python train.py --n_layer=8 --d_model=896 --n_head=14 --n_kv_head=14 --head_dim=64 --d_mlp=3584 --vocab_size=48309 --activation="squared_relu" --norm="rmsnorm" --norm_place="pre" --norm_eps=1e-06 --positions="rope" --rope_base=10000.0 --rope_fraction=0.25 --qk_norm=true --attn_scale=0.125 --bias="none" --tie_embeddings="early" --parallel_block=false --extras=["local attention windows", "gated attention", "a norm on each head", "capped logits"] --init="normal" --init_std_qkv=0.0205 --init_std_o=0.00513 --init_std_up=0.0205 --init_std_down=0.00257 --optimizer="ademamix" --lr=0.000309 --lr_mult_qkv=0.7 --beta1=0.9 --lr_head=0.0109 --warmup_steps=551 --schedule="wsd" --decay_fraction=0.614 --decay_shape="linear" --final_lr_fraction=0.1 --batch_tokens=262144 --seq_len=2048 --doc_mask=true --train_tokens=963400000 --steps=3676 --dataset="wikipedia_en"
Each number is 500 + 25 x the weight over its row's rms, rounded and kept within 0 to 999. Layers, rows and columns count from 0. Numbers have three digits each. The size before them is the row's rms in percent of the matrix's.

# layer 2 MLP down, 896x3584, rms 0.0229, rows 26-134, columns 1024-1151
104:501484506502517537511474518495481481519508496517506507543551479489536519494516453454478503517496481534502468500464496500470501471487448439492474475517484505523471488518496526462507551513480510489460489517495498489472518482476472468493481531515506450474517499514541507477498511469496489535459483466521459501531485433493495473531480484499456481482494482466490482492499522505534491456454
096:489498534476509482465513448499536481465507515456516492527475488520506496526497513487484475497487479497454455495499488526456491532499516505516537529555495535526511510526547521502466504469508547513510460480554467506489491513493469545518528466452517501500507464524461475508485473504489493498510462496543502494536517498497544513517511486509518503481456514503478486509487548505489509487542
100:515512489549515514505504463487515499488488470501498506495501511487514506504466526502489405501529509483512528502494510501519493467502498465512489492450543517466493485488529518493498468527467486519494490492510506486490499506474526473486468450478494520499530544505501524517447481505513509482503487524501526455475512483510450504513530537510467515499538503520513489502512453513488443540562
099:501513531491578461518492480523465504471593489497489531506498503498473519527516480502545482509472517562520527521498487529501504490457534487559476500489487507542482472479545479504498525502518518500462512510533486481478486536519527504520506512518486506459529490492558499536492520468507507478514422495535526478527490499485519513502504520547503465499460485490515543520500527502506532464517
103:495481493507491497483472508486489504467479482517472511541526486472469482473496501504485491495501475499528538457528512519543484465508450512470523504493500494439501510496450518500529501536499493517507494501490468500543489492484495475466443538466480543498517487509474495474546516540548542533526568520484505509473405524550514492514552507491511502543511522505473485475527464467493581517501
100:456489518514521493504478525494502510515497479513494487516483491501490534498491508500483483492470461509467529456451477493527572551526545485517483470505472499452482513484529521506526451508481495483564481553478446511498521503485520533530450507469518479484523551505501482515483491496507522476541471527521510510498446515499514530524483497472498502469472492545500486498523484493492549500507
099:508493510457527527518504488484496514480463523445487501519497490460480494491548514538557485483499517491533518488529532554476501488476490506499509504506543462501495503526474489473549490548509519497496518471483474492486529567517457475509470503503575560504500488470510483512512488446513518464502495490470499534516524483460462508527491476445534527495514500494488460523481484492519566523521
099:506494503516505490512530456527477482506509486519476486481511536485476458493463501566493485477536491513521485486464502460499517542505524580507513480493469524486509503520480460509528544477495470505480473485504484515471516492517502539509505501506512472483470469491492524481405489516536444524507562488517507547471566474517463520530522478476501467497484496485431526519516515510492493471508
102:496496470480543490491499441463490483522506487540504478502540533475483506504522509473515509514501490499517522522533461493553518534528517495470517519516496566518557509434527473545490501458505510519497563490525499489514508496497467492506501494498559434503499513509487492499541503458501519519506550498501501492533485483516499514477519477546486506483502514490459534519466488501490499545498
100:509517481477528484507509515481543493487530456472479525523487474483468498548491534511467494477543534496531523473508495451520503505503513490549545517499500528466536507471503472502513461479460489512514509515483473533519464473504460523520505502417504497525494527513517510521471536497533535499509464460531525529462538509510494563517492458455485458467515517511514528539493507506492475478492
099:510517515476499489503528502452499488470458518484499479472469519531497508504515472495508509522494523515480489442500498507457542491463511504548509448494487487485452507537479525545487530521512497517514487451520515510522494497526530416498515510511493501525470529507509479473472515510516530500519515512490466485462461504478488456509535491468491529508454509471497525508494492477515518480507
101:414465503498528530499465469504506489517538499507488511486515516497499491547478507491509505477473497500482535527478479523534473518546502493476533480525489508468469470512497514458499501511505484512484503478526535492458460520505536505516481503507518522501492490479467457534449484480492491511501500509505483515512532489528522493504488490502493506507521499508452529474501507470478561540524
099:518519516503497476528514544459470496526476489524483510549517494541495504497509480493476469474469500522500523492479520524456551496493549468528498491443521512534490536471473503480479482503481482477492507505484500474530485496508528570503463474510536476510514475522510510511515554493467521458488473451478480500491500546479477503499507496517496513499493544472539498500505485497500481475483
098:488491509498485444507503495519483524513426473479459514482507470513526519494451485527540537455491494528484491490483459502525487505474560501517459493514478518484521480501525497508469472495522490514474488491499502506530519478531497509501512450476521549548516463501499498488489506528526494495530487497480525469507540432511509516501467520488488493500508500510516534533495545517523491472471
108:473496528557472514524496504500428465500503502505523531500553497478498501511526559497492507508540488532516510559493508473542475427486496514501560488494524526503469533519454516504487502532523540521456477507520473468496526524543482480505571445536488515490510504462512458514522479530531513498506483486518532492515475478499518516498518541509513491517522498557540508484513472484490564499490
103:482557515462484497496494448514494504506515534481482507479492499511503468482446487499524537519487529491531484508491515475490486491478486488512473507462498460474478482511493508506511486544480512544498495455505545537480494544520504468483483457473500503544515494504466495471485493527494497451496502503475468466529506504478502508530527523535535450511500498448487489505507522519525508539458
096:476499532492523458509518534560526496466502466492499494502494457469528476494516469491464482477550467529489557498517487532528498473546496559501514535493489500508479478534439498462452441467500504488498550479481512519506501568494541447475510497510477454461467468553513537515488494493524490473533503519521485543494499541528464518551477471499492494511514479502477515492514463489504445501528
098:506467533518597455496497487478496494501508491574492498478494476498548512474517487481482453481518495530470531464511553535516479451497493530470530511493464507532488503473551542533483418501503514483477449515526481489487500469480517477482545486474469497530471495523445529490511503483485480534506507514528508533524502504479508525535489453526511531485532483500526540528523505533499476465522
105:518477507530494538490509461528528535505486528445481485504492512481512492473547502466519476469456489521534521469518489528490520511484523533497513478482508452530499504485488482485500507484479495532531496536493469512489487524498475541462467508480485525548479501509537498459453521552465467508520484504519451523486524501499496483492511466501457499497480507489466472498482468503473560527538
099:497524510483466491480503503522541512475493464494512509522470494494480495514486517514551504498492500497495518520503469470504501512447500469512474523488497459496501510521481483540507488480498470492486512498486539463547497513497478491493462494553504526505503475431525486510488512536455489552496501505484493486507472481464490510506514485540515550497505520495485477558519497501548486524440
102:554492473530466478528496469517536499484528526509469453546458503516524512516531534520521495478546498481499492557533511507486526588516452497455514495473481501497508491471475501477513497507500484549488533535517487440497512507485469490492528502507508464455537490503482478460487525505509478521536513509487513507519491481492513518524440454498527510515497512447427495473481555484523553513475
098:494545525504568501492464514500514497533519499542470514495495521496523501519452500459501511493514503511475507498538520485513550537477479497542504496484529515481523528523545511545494522508495510486521489485530560525530514476486463482509455529508504499505520475510538546493475550457538511542475522482504480501438537488543498535480495492536498450520526484518527515470469501527502493491483
101:497460506475519467514510512491493497496502491491489471489521480473477520537474509551512535496467522502549512499491495448488482479448481517448490525460504446547490525542446531498538456511520478475490479499477530473525481511508507485528463535507480474509438512534512478526550500483505494495492515482482531467476482501524517507493530521482563556488498508472506516478573455489501484482519
101:518553530461509504459479533524545498503521467533461535496471485510490494530501508459495506516523504530548496506468470511453499471521491476493488493512469483514521496487482486506488520489505505498496490508513519496481529480486497509505497500518453503519485532519445497482502475511504509519505475527510501522502496507493519459472522464482512499517557487511488500475509479499514535538527
105:495505469509480512492458423456498485521532525504494480510568485498498506494527490535522504483444470523548532456519512494481530501477558495489477542462508520459418495506472450530490511475502504529491511458479472507513481521524511492475511476503487472499538535503457482538522510490521507540474518505536517461536513494472490537478514478505504531490517533530547514507493462488496499523517
101:453528513502481508506506470508523506478495484497496504496509484474497498488521499475498508507482547495521456531442501505479495458495530490505508499511467470534491503458501501500513514533525491508503547448516501560474465513467477519510488511508490484513528461505507515501494520533478494488517494485523515454539493493513476518490474440510538477465491505474532506523506546477482509505476
101:532533502526521525468504491472464501513516491488512540496490519493465478509514517491507511498538508496521505520505497481488523512457533512508485547492478481510482534483493511486452485492500488472492559521538515499542473504479520508532511508501533503505523466523484535524520522469507502465497529528515461446522530514474464562521497549512521512516525530501511477517470488490506493522488
099:471483523505505484533492522460513454491478508500527464472501521510502530475511492512510506479472486507490456486496451458499504539506521480488504511482496528493471520492503510554474486504500491489500474510501474517522488512513442493473517481511461487571483486508488505480499519516485471463518489456482521505509519512473475502486490503490522487455467493504507463493512512496497512485513
097:525505506498483531547480501476531498479536470474526473546484513525509508488552507543496501502502499556494558501512508537505504495519481507499507480474513572540475489478507522577500520523480529547477516482519465490508510530503490472529527469537541506476530531510535519527461517486473509522480576512489544490573463492481437502483504529547474492502516458472536492521461483481502459503495
098:457512509485491494469519505473533498488503473499511422533542565480504494501525505487506499513507484489475509514502446511512476455491533507483512553466456538496506494454526508498459512484506481493519463527499473474502509534532500547469518484523490466587506474480520516471513531524539512561497506500525491486487495509501456507510518529495490524509518515533489449482463537498512518497529
104:515512529497527454477530524497492501530509528538516522508475493500520489472461518504479494507464514507512466466508508484495496498488520471494516503493513473489510494501471515538512494473479513517478550447506553513519461491466493513517551491499518516480485502498474520500463490552501455475503516492519480525529480484503466525494504474501479548538470507525501476532541481500516495459537
108:496482503513517532541516539450514487526534563534504428494489501518488512496498480523493487494535475558506490489494481444500533476497485481489504503454488480488466483520471537500496504482515502510496480508479526508524517512524498527520522488451512515535499478492507509551450473492501531526465503496509502541513496444498535513418476536477483513536536527474534486445506544522535512490539
099:483478502525538527526508469457481484512454513509526530501506487494461493524522500512497585457508502487451532499493489554473541550516483554453496502496520464494441518498523526483519511508505498484508485488510501492477486494526473516484462487495541462471532512455531544498476451461521484553515553495517499498513479478448515423494471501520468476508501477495481465438522500490472533514519
102:518524491492518520493512497484486477488508483462508486496446485460504476493460496481497546532508451492458464522486455462489523511515515503463511496484500529484492493482513515483508481508520509475491497523489487505488498486567525521510511460552498506486516501489526468470498470503482525469516541517445485508502503501528491496525498505464458512521478463518551534447479514520486474448496
101:461510476442533462540491486515561512497525491455452498478517519464483472476509491520509452513493517498468501510504486503471503512474479486570528499480513504452465507511521521508520496468539531462480488489464507494511502491529520508560466479497479478491508556480471493484529501525511505465512446499582527532538497507539506476502491486511505522495470514506479446453452494497502480520517
100:511524495486485438515487447488530493506481503524486466460464505472453499471485486536482489489493497448443555514471500516550526517496509531510518508507493527494495482515483527483445496509487448479471498524499496518513534490525495507516495487482450539500472486482521514505466503554538476477484511529500485482555467489500515515470528478509434458505509485530463491496490496495504541484495
101:451492482521480533469496473528479465502500494486492535527487506493526482518565505479533471496506473507509562488508473472543522486509492515478478494496498462530507460513476514496491499486503493554520498476506442464457482468532514504479529440495497475550561483499528498497507464481467516530485468497479499487498473534531529530549471460456481470505469536522466485508495527492503453497419
105:557488565512503502474478523487494503532474538499518507511491446482522511520479509471523483489492485503498494508523536510501521500504516470529466516532535491510501529476478520490495481544494491522516485538490512505519485523483461488489533509500536522487516477536467508499557521503498488508490541513474483485516482568482499513483464485477534503511476434471485499506506510495478497487481
100:485549499497553479512537515526496503491514458490508476505509480445508504561496506474538472507533513478512554530499474542527499498480502442509466508461503482509518511488510506543478521523437470442513490554515485496488518458439522514471515495549511517498497487489511511502473495514484535492510503533527485498537482512508567535499503489536509541459510487499509464512499513533520507489468
096:502519494483515476534560522472474546471458486486508491459478520569497513505479481494464449502487486508500512522497555490503546515469487489494501507498549445509503530487518478470477470549489484555485474486485490527473476489521493477499527516487541495443517464490474506526510562522516512468496480493509536530520489434533500490490481497468511536500512503487504515507486518499506557504470
098:544524465449520517474490498514497493425489494538480517485516504478498494487494512528466506486565480554478482487519542498518498494469465442511518530514473531471520504556473481484494526514485527491501501469481547511485511508454536455508559520508537540536451498496532515511488494464487520524531488501493493492529486511513523507515515506524475510488509494528545454470527553481512500497489
104:466476452504553511509477521498469542491479538504515489518512464494481522490492498494482488485501486503507513534488467497529489510475496539498474467507532471537547493493437467494499503532486518481498529508509495518480488522516499455500531470515518495511496476473501508530522523490526527446519535471479471507490515477490477519480529550493555530513501508494532496475500511522490533519451
101:543493484513510527482512542494506484501483523508510506469485483506498498531477499559484564522482463512463489535502527448519530480509491530501471463459503515551483487499478470470499474480527452491511488530488535507519489455473516507481512507455473470474502533471453527505532497505482509494469479487497501531496536512487500504501499464510424488504512506515528533531491511518503499481460
098:535491507519470531498498514467509524485514508547515486501532529491475495480456516515517570523473498487483532444476477503519514514481496504521515536501466522443502479474453448526502450502499566504502500527537491461533506510499499466525503487452477488458490552477492499500483481518510543498536525534492447510486466421462565496523502485477509485527512461518501525495520500516513530521497
102:466497514508524466509506531533500487521501479507502497517501515511498510465524522459503458511486540516480486460534540458525519477513541504462516463487488507500492515507545549517512516513479561495471474493530544477530508532510500513494457518497514467499472511495490508506509471476529490526475456488512462513496495499508520507521523510486517479509534505501473491515503526480516531472500
101:500470499504440468509471502504491498530499496461511490535529516493482484464487501492463522498493521505470552520489521493527517503476511491530469505503504502515473495464507524519530504437500479528536449546495491469494488511476451488480495494483500515476506488508512460512461477543501495479507479520489498485498484482532504512480555544481497522463538525547460525530513545493500513539520
096:507529548466444504513498475470502515506461467478476491482523450485510549517531500462511487501481495465486506536512499486462473426517524550490497484477447466484505514527433523497483483471457520502487516464454493463549462512506474481552537501512501450489510503482480499553481453481472495497487476539501534531504514508465495498501494482507506490514493494487487484474483480519530533478504
099:491496475536483491536522528513541472471504469454528524510523528470498513485495525526491485535457496472491453518570549484491502486509504519505528490520554467508521484515511499514484470491508490540535489512508506538483483500548478507503519482509515478461536500491514485497495522516517502490522479510465499486536483460493500515462521506528532504522519493506492530496483493531467544504499
098:475506546537552511531554501536521487484459463518534550509521495499524495515532518489565494456483463497511535525541503488505463502493517523475474539502479477467516497463403523505459516507498535495484513488503539499503498541523473491488452513515472511487496520513488481456444489457530465512490491492478507509483534511491509486488525492503527497530471484462472522526508535522505509482452
103:486469517507486517483471527521475461502550512492541488509499484531461506484478472494496566488551463542514475485503495518516501541502506536503517487467453477449501501475528476499485539514513516482502515499481527482507489480471511509520502518475536508546474511505445492486518481493493494518491485507507476539495500525493497491550550501523538463468541499473506443495546525500484480423500
100:495551496491531508500517498521519535488506453468544522572487478493496482524489512482517502493502502524505500486486538503491540517528488446573505495496501490495484467535532496488547496451538517513509519542501495482473493479453493553518496480496513460503511477485532531463490507515477534476505508482494478539465473517552526542510474532488522487517485533535530538472486524474507505491539
105:469505499524529544472521525450524499520503487480504535499512483497501495494508491513514521503504514488524557517498482493531494481481487513464474493515530496511468484491502478517491493494538537495479514526550501536459521466478501480495554536489460544512472500475489528511572529498466538507501491501493490489476503509458439489502486495527514536517466536507535515470510497477539552453542
098:526471476495476503496477488508468487462520465498542496520488536455497514525491548529487475495502504469536471453508511522499521485518489456490467478488460510539524487500505522458482518520472499457527495551498453477472521485484523494548463500453500510478446531490476450493517531507483531505510501507527531484478497508502505533559496528457471472491543483471406488445510466493501504521511
101:531507513485496445471468487519499502498517410510495484537475514482530456503447496490531459470507492485463512487474513514481496463481486529500487485481476466519501522493463480510433504510488475555482439456516524493507495523464498518513446461458488477500520493486491500509523515502487476494508449535527489510525511488472488534517467527478486473484534487498504473506500469505483504559494
102:471532480570561491524504547534502501528478499474513508478491514490488502494506462471476503477526526490512536498498489507521487503501464447509497519444519450511524500515517515490473477507504498462525516504497531504498523479547481463525507489478459525490497477483487514482535552500530528520522498540480508506499509509540502488483516446498479483500495496473500498461511483482502458482527
101:483529502486537468488472490496507498496508496516508466491484483535526507515470476510507547500536520492487492484517537490487525475520470479507519493506546501528483482484525526477479506458503527437537531521528469497485474497548488504499503488504481462494497545516488466527508468465466488505483504461543561514478503538506507520508481566472503472504508475509487500510456564512492484470488
094:518489472524464475527537515464489494490550509520521478506505511528487501494485460485471504481496467489510533495491497494505505516507496517519500478492511497492532476530555473499526471514485504491484509542528479483491514511518493516484469502461575497518460502471473431496527480499520515491500510471496505473471520571544482487539500453458487453501501496495444517522487459484510481533530
098:468545475503495511534521538524458475505491482498518471516507492484477510520501491487473470510504486529492466501480515484522509553482480503498504479514490514512493501483502421479452498453507513496478506505487528564479508462489455500457470532500484498488510475544449505494525507460541508477484498470543466531482476500521505493466472528503465478484548486503544493500470514501501418491512
101:496507517495489524507497520486514492466484511531486488486494491524486509523477503530489485491509485495517506483496523541507495519536522506494523415492487551489485528521499485456456537493494495532499449506495513488462502511517553509488492535511498537553532505529504486520481500475487473507459532494513492532514531497516538530501515528510492519486494528494501484491486500512498540503471
096:475492497479504548502485486526524484460528503535527496519487495508497500512512468495479463538492481520467497507532486497444509456497526484490501488486515543510482511507516493517445481523487516509494502517472485517486499484509508477562490508504483531563523541443465473513511480478515477532515505509471525494549531485472503530464498491453481513513506524487508582473479503516482490496475
099:514510489465500496494456484520526503514486516501511502476491483486508504451489475524510500505484523514552482510510499455477491503477476539482501521500475504514504525464504506455486536485484472507507499492468538509515506505489466485503519500495472502529526494507509469468552515500511506505493497530488470499513504505490496472484467518480500501500443477479497553515519539502503473513512
097:487501502533460506497472478459527530492511499484520496494474526483478518505464524491529508489541516487509493496507550527486508512517515445492497509555490508510523472543516505483507505509525529564473536475501453495494497556510517445507506488532495506475509534515480539505463497504519447525489547465550523530543512513531485499466489553488517500487481487471432476519490478519496454492474
103:517493493497459524501554558494458499526527492499461536441488511508505506444495562479493532504461510500537533525474519490511535507523488448547521457510478435499502490500467532514528482530497562492485536459510485499531490506467493516495541510498433486498519476526471490527458496487463495505516484466502460497472503491493461469479494465538470480493502482504477525477508480497515528488447
099:481475495531500520478519490484505493503472454511504490433516524498484522555485505489494495482509512481551557518529526502518491472550478498531497467500487515484516473527548493479510521483507477455475468505479469523512526496506518480506537531462492522565491495526441556499478517481550498500495539501491499499519471506509515542488473486517483541492506513484526436471510513508498472512505
102:513509516502485510486468486514544487520530491481495478476501470496507534516519518493446506498509491547482551533474464494535495520507466466438526469502496514531460488519514519501482485497503512519499500570538476496497481515479478532493438491502560548521539497491418545504519496528473438501492511461492496501498489443514462462503475515479507518494503484454510494471514509495505460536499
104:529515469469473552492510477479497511458463538521495514495519477514510516531480509534522491495508505506494510515499518531483460475491504520489507510497530467483496500535507510505508509520504519495484414507487485538500492486494511450493451478481531526559497498521486495527458520503499491486528476543504469505527509468476517457503485477494531486516497507517486458471487488487486468528470
102:506513508470525522490480480507498484488508520509489478469512469521545491506538490500494466496518480472530497503536519492489482481519504519480512485482509501517485514512497485461517492509513467476500498516537482511463479491538497516460505469534474506515519521507513484516506507510465531489476520536499460505518525485520484524519537476524430527510506509528460514491498477490504526519477
100:468528516447467451489468500494504469548502465486456481488441508462513507486507509497494482507484468446515529549515459483493484544532517486487481439501477439486476511511530474528509502498487540524516482479506488507509469496538503500532449518500522494477466510537510498485532503506529475487518477540507529514494532496449491479480488521489495489514497517488470502493497472492460528508502
101:474505497551514499486541539485563509537491509560480475485516536522526506549531503510514515485549498515489515530492509465504498463508507502477486494501490523536490482526510457475529477505520479488486512525501477520510517504491485536506536504497521502565504468478502508535509492514500544521497518470490489442560499521504494501482480413468500474475511510511475488538533520494474462536477
099:495507489524522523507500508481489512504543524512491548485461525494491516493509530518488506511488451538464474478500507500485517502499478511517501508495473490502517483489526492512533437449516498499510515525489494524526463495510500489511514545499560477490523492483415565476502523501525508490517524497487506474499500466481495535519483497499541479540475500511544483521504499496495472477490
101:459503507484520519513503458480507482502458545542500512494494498509487516522476485485512499496524496521494465510553479488472482518472513456509480540523508490506489512462469478565560506472481483538493487505580496493465525513473500484463471516513557452478463465498498474472527484528542537482501484522512468489503502492487481473514463528515510506516489492512528481524462464491493569524510
100:478506497536498497514473539486492467486469498524484510487480476508493507544506520548499513533482503528450507560505484506487504466500567513496524559527496491515510495495539500472466513539510518489470473490544531539486498526522506477539479462472541520512465540520500486505500523523502449485514485514518489523527503489494495468460489476480512492509479501514477501511508547532490498551552
101:498485521528503493502528476496515510456471533475488559492531484495477493513497518501499524501513475502491521526482509529526504514523471480490513480474489495516528502490535497501519477510507512466527545531484498500481517510495511515465508511496496552578472473510453523475485473500460488489519456468551488511515456495505512489509508519485527507528509486516548519474515457528531482437490
095:479529503499502497501521438527508476518443475499530459519504495457503511457484501498441506493517491513476480508492471489483527533534496479490489506506486470458455492472486515490475511539542560514493496489501485479518528492473493476474486444536567487499515490498515508487465487532470452494492476491498516504488504486491476466484512473505537487504493485512464555468474516483493448521513
097:550517483486539473495500520495477518492475545492477519505518483488542548503466499480485475517519474486536463469533542531496520510535498536484497522516518510489497532488543519527525497522505476530478489504502502523501517482455525497559489521488507498502503505470522526499535508478532490475483518477506539529527505508523494529571499506455497514484503513517487475486464496529505515488486
097:497490498460490467492499493537524509476522462515468483490526477495472476466553454559471536476469510516541489481515519500498521508530497513529474501486473544454506473484500499504489510516556524540446511509477510495487496503490485513486505495484500536494477533513507516481506496505505472515498517457509524518549476472507488544494471554514496474515523526519497493487513500524499495499504
099:465519538510506507479485520487490514519521516474492492426492509564465497466516475533481522495446508477497599524504488499469487468494503564497496495494493511509493470523496486506463507524528508507456519515491503507503485496542512497510525548478534545519504490446515447490471507460483469484502512516443491493496495519587453480497505463481469492516497425514549536509501478471469492521503
100:478476511502502493490530555519424477479497488519494490478510437522484490519500501510495519485515545472523463493480511461489533549511554514481543527466492480540526489513451497494499495510496459480477518489519540509522501538502497486512498497481438525503458512471449481458448546520464491447503451506476536498527493516502538478468510465485488531463506459506494526536529477508524521530534
098:486487450498482447518510464546436493458472500487509498526491484525504503476544482469510525505496527488480487467480457498528489503488500502472475471467499474469501487492534483468483492487525548501510477490490461490483497532503521498484498509537547487480522426536489467528494496501504525489514518486474468549480488492489484449479473501482485469509527494502481465491453490514510479524563
095:500490481498546468509501477487455485476488509470503481486470511530521472502503501517516513513490476449496521487548480528506495488428510529481520510497480469484497503505516538521505472479501523478521503445490521515505485495450502500454474479502510484530523510495512529480504489533527487523512516473525492486479450496489468508504473497494519530490446516504459517502517501511506518527497
102:479508474505503509485524449505462461456525481494507543521440508482458501489491490472522482473484491508431506477507519472516524502526458521522511496481500502479490474464528500500524529534511535494507478551499462497494517496516536539533497455538481529475497527469468499492467487511498487533478512518484454480483484528500516523464501520500522496524482484535527434457516491458483483474501
106:499515529515557499496516508462500520502465472491557511492501458517515506501502483455507427509472499515491480524525477499517502471483482534504485490497511513523521482519507495471498533467508483543568508491486535494473525508511467561525515521487480487496469511505540486501502484528517522518499477532521502508432485504548488470513486462496538492483524518531536504481510490484504496474534
100:503513486512511446463519475475533519454478541527503533519498450477478501486513543530496465478447506465487538519514474501490515537512506500525507517493487504488516482511534505517545501490516541514525500515500549502496501533521493450499495536487557527446512515488542473525518495485498529525529479516494492497497515510482481487503457520446463500483505514504476520496498524488498524488481
099:476535478509463495481494530445457493461563563523525486474492530527488496466517482544496499498472556447487477500480489519496529521514493529505478470479497503501475522492521541504540496491467484461474501461495428494482499488482474523506512491486477492462551521500460497486491500492527546464494513522563542533490487520510506506522484519488493492491507499463522506510459465495481536520504
100:472475512446457567490530502491506460517515487520521523491508451480476523506504509530515517502528524494481510505531536487507502500519521568532527524485501473537498532505502445472472496527478484527497517506491518527492524484490443496474523488529510472546487473481532551505514524497489490491478507502530525522517528466473485540524485509537554512507536499492488505479490486475472503512494
096:473508475495494501494517506475520495465467508521516499533512506527459492508495500492491533498506513460495495497489477525477492508495520526517499508501536492508479492486509497499485498508516482512517500511529487503491509495527523578485477506474447524533517545499494501527496490467482531536508542505503488527473541468459519510488507525513515505496476461489490475443516498513502512512471
100:431516490498477474495520512464507512488545424513471485534508490573489468492508473502504504503504504497477499483500496510494518502513495516490512516496540489540491512509502446485509461510490501522516502476493489510505513475519515485484464512488472518474528515521543478510480529519556512511469475523494508459477532500564540505522495493545522486506497484513502496530482507495485545509492
099:479477479495490466494502516507496475490500495482486451498515536494517485507507490520523499501520523503441474498484479466529484537500466510525490536530532508500487503510483501538519517504482505531476509530554451517508541526512463505519523494513466523563528554480494534493469503502505490483491514493500466493558503510516464451538487520488498515500478506499529477491475503507502534490513
101:481523495480540496490476476515530516538577515519501482450501500500503495515469499516520493491475534536486491494526521555507539541536539527483512524500480494483474530516486493514504505520534499494501460504526460509511496457525472480502547522490506474471499462513516502509520494518512510516505520521501494479529503540534476531508475508479564525503516482497473484522487530479529518505522
098:480502557502543543508485481465473527487494471448484486523523540476529495496474498434470504526494529494515491529475495485478499520494486488521483503521548488477469568508466543518450479507496488531513511473516525489481476488506494507514512564491514478478536540551506465516494456497519540490473451519485511468498442491490499514522538485522496512466540507529457508520480517502486536512516
102:503529520505534499504463542501474501482484516532500475481503518519498480517512475492488531508492495480490481490532457480511474534501509470504447484456457486502539482481458495494477496482499484505493510504508496474486474534518529479465461510522499439472493488468529514459447483536504452510493497509521523512543476516492498465483504496522499508480511501491523505504510502517517501457407
099:475539512504456539475497508501545512469500506477505497494519532508456501514518498484503492464532489508465521483478497449436509518487505526509510498465497504500510497533493489550447511516474516477499501502480528468482471514465522517540450497484513453466492519470516507473540551495512499468484494511501528467474485516520495487551502483483513509478459496455499511487471440494503536515499
103:484499511512478432471508477531489507484525479484495472511479513490522503514516521506489482486551489518511468559498487506540523486475531526472488492502472423544480485484506491548520542535544519529568503502489506513523492514604500506510505478535440510468510502459470536457480494481482490530509533504517499545514523498491520526490495555488506458507486476467551532551501536504463482488510
100:434524483499543501505509512529496478486490535465527477480455492524521495483504503480506490510516452461431499520499532489526479465452497534501454448497523488515471515512529524476483533533486510505505494515509477479478484498491530443548466525500514511558418524497496542505480479516533484479487471506518499490507513504535457547537527510531523542505528480497486491511509492470494496477499
102:533466527482485503552498505484522478491489490535479519515538517542479494507516483502528518526513483532497506485478537476479521523515503491474496470499492498499443479534527535507482492472489509510502479536474457486501491532524468540514520570488489472487524490495568503453433520503510503442481556482495497513490499586493487489467503494484492460525493499471484534497521486462465516510521
104:489473481515513476496478502516460507535541453500496521516500514455505522495491501537490523501494518494534533496486502486502525476514519531523550483498541513504520520531502495516515542526473488480487465518446469494512500495503490511513476521529499500456480505510459516545591447530494475478485527527472511466502448525488513506517500539498529476496519519506523507481464528511516546495511
098:534472491473492475458497535543502522494425491454510508491511467523519459474508487466517530493531512452476500475471489523544508493462542509508501465476464504474495509512515462483526503520491507507488549492480476465487493517499490481482519514492497529470455488489527480545470489458505509491519542443487497522456563522439487468537481495523495456469512530485518543511509480536497528508506
102:521521527506539481513500499482503542472520477500520533470492482458480496481482485519464496507495501458490462490492493523455497488526482517509501499537495516496465496541547527521507497538480488512507500481525527453480506514495515494484484464486544479552497495512500467519463490480522532536502460534516501496445518478505491555495507518474510540488477523492483513514527525489510540509517
104:506524478473439499508477519537504500514504488504463498488459514468514484510487505505430462479508497490497508501502504504525472517453475524517503487530521486494567489514479495501513507542531474515478488515500493522470476512501504513510495526481453527492496489440526459502452473534469471457468495477514532498526499504498548494489515448471512492492473483529473502514486518475489461492529
100:491507465451492518511515510527510490481444513524515487499510520517493477436471469560478531502465483501515468495451484511497476513508472488529521496518533509465519509458489508514493530453510536497466536537486512487467499512488498534528517512476492472470456469483469507499497497490497509511510492481508512484513556534512453519511488496521498493491480501481491465468523500481516504505517
104:521517467492523494502494497538463529508506506504516512512459498491499520472502508450474529504498501488471517445501500502499484447502494508498502541493528562498520525481507529484500474472463497465499477503476526505495479517523484469483508517500519522499463476487517537493552515526468462441479506507487511472481536486476460488475537467496473500527515523480532526518486508522487471490495
097:513528441493516478484479518503492487514491497520509521507528498503457480506496488497520579513519501527511491517498469474495522537489549516496526525486497445496488497472500508512518514557491530464527495465505478465489518532555497528513508462445500510471523529504531503521495505474505485520482515523522465530485462529525554514489485490485456473518485476509518471452499476518507501467491
101:520472524477462504511486535502518493496508523465489509471484515478496514502518508508480451489505529485533446513548486510470533471480464489480466437530511511476510501500532488460520469450472500514496494488502529493481477535483506531549477492555495536527537515446512542488482498489470522527486467517524534523488464518474465492462488499532542533473497504515536528505474503497465504501518
098:475510504481523485507459485523505478515522550554507522484493506473478494519497476528517514497486520503474499491507539459482476478499481505481501517486534475539489504490483485508519503512486513488531510481482483524483488499512502477502488515499452570512509536526480493484451427485510490474510480543507527458500488521527502514464492506524516519482529472505527476545485482498491453504437
100:503532557510512478511460475504546478523523519482489513512520514503499491492487505499504481524516507495496473541485515472454510440523532510495478471485543519498462518513471476516510514501506498474537553482512488522502507512491508471489524531520476471479499500470470529491472528500528464478493520463517536500500441473489491470521503547505507516507496510476467517516477461506533523524535
103:506523498524517481548541495499468524502519518468500446521469510494470528515495503478484503493509548492478499504522472482442510578485515535472507497476490501506505476515447491499519492537489450528533497500522577488493501506459502530463475484500494507527511486494512532507450483501474522517509491528483523512529500474488507488509442466535507485534474453480514518480498538502502524502442
093:511522534485477446471478504504529497427550464476533452496473508496496472493493507510521490487489489523547464473508501509513524485480538459469481496497475511513503518501483503501496493507484490535507519502509453519507514485511494445510507512482539457508502514488505481476479483517533517534483510539481526559532514475525463474502503504470474476528502489499477444530494471483485511516480
099:469485559492503503484490490508505509500418531506512489485522467466540464494527493473447524494499480502481495500481506492536498524506484451466493563487548517462493490475472512477508476502507498482517466462534570494551515483486486486428488514528470532476452495463470473484504497486479466534517495478475502521505500470493476491512516544524479563492503528505489483486505531491506466510530
100:482499557527584528519499500513494471471545541518502517483539530510462493504514472517507449498465467498497465492466467524497473530485507430516556526496490502509498507494509478517465514478480533530499500490470533492519504516518511481497502483483503571507500478490503492503463496525504489541492530479496493498473461535507553473491505497517525472482494523481478499518494482486467516521612